config = dict(
    num_hidden_layers=13,
    hidden_size=64,
    num_attention_heads=1,
    num_key_value_heads=1,
    head_dim=64,
    intermediate_size=256,
    vocab_size=2559,
    hidden_act='geglu',
    norm='rmsnorm',
    norm_place='peri',
    norm_eps=1e-06,
    positions='rope',
    rope_theta=10000.0,
    rope_fraction=0.25,
    qk_norm=False,
    attn_scale=0.125,
    bias='none',
    tie_word_embeddings=False,
    parallel_block=False,
    extras=['capped logits'],
    init='uniform',
    init_std_qkv=0.0598,
    init_std_o=0.0117,
    init_std_up=0.0598,
    init_std_down=0.00586,
    optimizer='muon_variant',
    learning_rate=0.00891,
    beta1=0.9,
    weight_decay=0.028,
    lr_head=0.0096,
    max_grad_norm=2.0,
    warmup_steps=200,
    schedule='wsd',
    decay_fraction=0.495,
    decay_shape='pow',
    final_lr_fraction=0.0,
    batch_tokens=8192,
    max_seq_len=768,
    doc_mask=True,
    train_tokens=90100000,
    max_steps=10999,
    dataset='wikipedia_en',
)
Each number is 500 + 50 x the weight over its row's rms, rounded and kept within 0 to 999. Layers, rows and columns count from 0. Numbers have three digits each. The size before them is the row's rms in percent of the matrix's.

# layer 2 attention key, 64x64, rms 0.139, rows 0-63, columns 0-63
089:419539474450502456507526457488571474586526484409590486497493539520511570506383506539504512427478522677497479533444539529516441550479452521437406454463518483463546526456473595476471463491533516
108:535516446577486395474493552513519508576542564422516420495501416497437504505525451443555434476599532480497544596551546462437449491471472591561503504627444553536519467509484458544531480465446458
124:479516532395418512508592475522504559526643466478525553455515560496484451473454427501539449518554609494494458533469430432517496486475499491485483486405468541460565529580620546488521530567464539
117:554513515497526501471634457484529462569475494508526537543495537556469545500486538524469524362533486528483475560474600573543383439527433514466443434409565480495458510504424427478525509511463595
157:564560395456504457538541533637553622406528476536445518534490526417493425437545468477521416511536547458468481525582581524524589510473501494503491577464506579512498507503495492458493500509575529
095:476466515535522493516478555520477540508403434443506503517566527430464464453460471425481560421493458492526550600436420514580467507407451449607545509439472478435463547561501502602466487414524555
112:454422595486485435498425482511531528482477499475504544467414472487516460487523551585449394567540562522477427425510450537506521592499481504384514524409465544528490549436517575578520499595528470
097:460476459420481532520427434451439541498425528445387525382519452522564459535581464429528497536467481434506482516510492480571477597478514567469482501479463532425520576494455478588388458484481506
126:516524493459589543535517596498465500426645567495506550473525518543528547467437485429569457537469539529393477522417513486464480436565493532438552380478495455540548455475482441436557515497468478
127:444430525531404447460499509480499542495506496559503556406466483565499402417547523485503544510582432491502520469491495542590447505581515503467401471517408578545464421512581468501533486477533385
138:572546460479535486574542457464520522542540527515496579473511486438474511420501447465512544413503495449467396543442578471440436398443505555451450555452531436500443475470455465507552528578461627
151:489461586595485666523470534429487470510486561514598455536440435509484499555571546533459472492430501450582520456446435515500511505544434528510471472543577532518497473401497473521563555488467432
118:447457448458521437336400536429585455496438442487530452502511523438540608521503465522396448563496552474421488475518569502475473513437492447511495481481479479456431592507489526487470498489442489
221:443487558599467581499547488488395381551487501452494487453520420573523407575530494591521567482450498423548488503580513465496534518508456497525521486476601523556485506392546476494501507483425527
115:503542554564407505457421391449454480498445496459554443467400622515484508545513406522532471449580535485489502494513485537509553509487505523489568463500530441546537576536600541540429573558504547
100:558519470456462495531452530448425609447309589518498527485525439533496487480507562526558494483555511446480556446467514450559522572571469495390507492480412473520515554485486522540456538531535525
081:540487563471584479382537529426486383480537481549530490572540418488560439479492507553515606544534528574534474454530519589495497489561517487531391510421527557501475487467430429545496498541461457
098:506466486480618511505536459478584334506471554521542547576541464558557586504507513503434475516506458618476520525511456487524476407469548539502576474553547467490439499493397529483482489428463517
091:574627445547488492521503559545524478576517491484425557587473568481555527446498471538462481476567524550480390473536576508435602448407527572493493510468523516506481472424422440474482479520534569
091:498449507516546507465521519458513453474445495526487462451493448501508366548514466497486539466440497478502625483353502489608521532542343506452461451401533467483517449468526493464548517554504458
108:527510513467532493478514474520438559363462582453449506490452564457493422513486484473504501399523559473466532487514521538516501533535507497411449468443471654496464533417544438536524522494475645
074:505496404486500467486533548522516496557568464518485467600498432459575587478486553516566498493618437583487480474628525507418502463474502561576506539481488499475503429511479545467468520430547623
097:561527531502430529497492483558401525506524412588538484444485417497480536537493494454484415465533559451545480460576528521491474558538543481550531549545476649484499519521497474642411522569467501
065:532476483526525489550530395543569505490500459526410463546448539519469501494476521537540529486475412468489622532507535551518543447482394551493550478419508552490497439464488415569465448449523660
092:478535548537415365464459453515527522448462559459545474481464447522500607543462521569474504517459489561544510441501574506588501456436509423466463495469404577471472571516583506568404507538520505
088:508534436552491454421519502479450464489513437489506531462407476558489513525507465455577528399537406471488524476571540491533539510585448562506534541421607503356505459555423500551501417501523534
088:552514512474426520492551507556455646465497482594543606486463586485438525475477507452504514453447573457516540508576603464424573465457522426482490497493539447544604543468465478538554497453505507
068:536597525593495480508447488592515502501560502453500445421458578599479505501514499469477436520470449516588572507494538544543515454513477486546518592391421595494426532511569450484535486574520437
070:504577458539493422495554483536534479485515476547507440593516458460467502502482637547540479493572425555566571436497565436545551540594447500555539525475468550540452484397486554585546531460547505
092:466491461559565531500487518555524524516571521542512430579599436436467522540466496585497467555483444406523538583378458482482434478496492447539524548553563473489383474472492538464400558534529486
107:478576459471467551531542484529556437649497437599508497421543501544476529531500534485445524528537503521541515550439517514496539433444562517490525481613542404571538451522479447361496512460489485
087:494458494493495443521481479516459480436493456528551461522460376377384519512442516497486457452572567545471524477483460560364485530530517437420572462479474511542477511447520525589453501465409546
100:442434561498512503520459427493539400478470472472410456489565467560504496427531559561590518528522435522518435517490392511468424538573575522507488569523520559406426445606497495550478505529469496
094:546571506517466560483539557563516522535573491622457474465549530525483402469511481461537575543468550469492528524527486566398499483484500460508408567406517478465534373467451438416571484542518481
106:499607513519466539552462455456540469436414429481544457433495418471458554533493418455500421442563549416488527485446465433544470527471512506430584503555477512486385442467453480518482460493393484
069:488529581548483490452527526522476517520556581480498491448556500522497456541537475463540426533374552474546493511581484547515511463498499429552483591450470554510497544533484557439498564664472376
091:534453475498588392487501535455452508454496438512546471545498446485511505548443501531501518593457473447437557512537521497531514501496369543424483501470430479478541519464482459579389390517544624
102:516488488479475572535502546601445506458450540535554562470453504598502591384512520583475559497469501499481501485389578515442540517495555461470462507381476456452464453513451467568443518403510490
094:601580471463541501555401482450506433457442480469506487487476524538493489542442495553513421429553508565538616559506434457540478501553481571576586444513472477489444483646487484526537501474504455
082:468557469494475511559534457563502521569530487407434530395452540578497512505539545460522463574573486497486558511487478494622499506510436576396565487468449582491491518531533465410563493430495593
090:482493512544462512480457551465539495438450510451521403486514419506553463456563436388490546477535452503436487415508508520463505474468526482473414581333430528457462463381547522478495453461502501
079:584460525506490545600427525472470541519462384429423407543494556450469446459555463451539439506472477479476460548546437433469422535515466482526522565475419490501573504510555453519610440539519536
093:564516479520561568476553542506432453577526445403495535586546484588553566477565502536571516563502476481458419544535446522552471434573512555485543505473516538451483502600474415464463503422487588
076:571532496585485448424503560487525429481464482546611499553490531542447498535475437494407466485481559570436470431543467500564471463542571551504485438497498571455504384506534474498621483554504579
075:495531548522476504473511499487510546492563487444448593543498649517480489424545513491552614524489496481549364498500500516453553482508580475474469498540571448565507534497503427508594472374532455
095:425500450513536509404422520477426432520533499448480504571503426439470516530498466615527518541569494562491394533421513495484422567588550518489504498533545416446440542499448525553479542512453410
079:500499509589463467576472599535564615497576577459527521508582493450514495446476540455522478514500485469489488468580491533402557449472466449575505567488471526532508470470494610401472494540559401
109:529514512469498501572509554480511519438510542528533504475465525458574471485530435386411492488499515490490551483462476424435502508334435425459480550490475416574505527406454574453501447429534430
085:467447492484454418413455462563515546397446556537564444457517557516407489509471498552479514552427514506504551509585547527416584479494603527556411489435487536478521543555599516535499466459516539
088:478529502540543543468524488602505492518513598596443564477533516598517482514537519528474447596450523483525524461400525540548552527497466546419518536449473511550410499402469513553438617562515449
072:504499426578523431490453559525511512411517615521539489518467526506522543471555432435463481560469451472448430410554491566443503565453493551502496558495405548503439428415441562520447421508558507
076:440460510526508488491515432575515411417481480494458468446448455523474459493512466502485466433570503495503525444364487513448583543501499560406525515410573541495359468486530513576450527450440547
094:393585480552562420451438549436548547459516534410533556375449537454502543505451485487512480486554441428522488462485510499533599507466451538444471540431544516485409556458534502442451475530537448
087:525503508583476500437414488495590513477517491453466537546536443480475410483513432486499514538649544548519473427467464584445546460511545564436517477418599536556412517464530501477556511480459419
072:472573526499462466446485468390512482538503398487499464440424492479511511576505402442536430467479468454558525494634556468600521480431476555585516570485489502495513494503416510518516452591464451
096:480431471556559432493487557524509440508576591533584537464574482510500556514474500496465512548471470493478454513504406522434464499528507456529515504636560445412503458585437556418438435562522429
095:535350494502443455494572478558472540481485523573542534500504434486527543561529485436414484429489514470553520428491556476563518486454530460489532431682551536526555511494508541502473518478509593
101:479549499504571438524611550498524516427559580558540511488490532432487552517457562427534523449390487484460565508589489514482521468467420407486482516465441526498511420392463495473500491439552600
086:460445512573453416424544515545571440534474541501501458440611378465518556530565470450506506522477483517546416381527512467507630464453563467501434526487541494440503505465549516438473515496495479
094:477523528539555526430567483534542388508492546457534505424495504519496484511526475516456553430500496516566520476368573521600586463555491465496472461452613549469441507476498418405569509516435443
089:572563485497537480465552436524521460551460650500429554615562527537555492546501525546477471517541494575452545487527462448553536400473481499430527459456517506492486626440488510501432572511516556
094:463425532464588539469442608497508519462566501408499500535550499481607446491440470547499461486538533555491510592530526474444464408457533540548415569462543475455444512555515555384541549548507504
083:561581496511504517524447602517444549490480465483575473488527463464450479541479486465460334489520546511510601549501460393530442465508513441494536580425441507506461547488513563442579566555502449
068:443558523430441429571508564444481502496527490480527425449550438503578480516444628493539540497508522510457505506506452435531441548529444450508433496567351493449537439567555557472456487495568530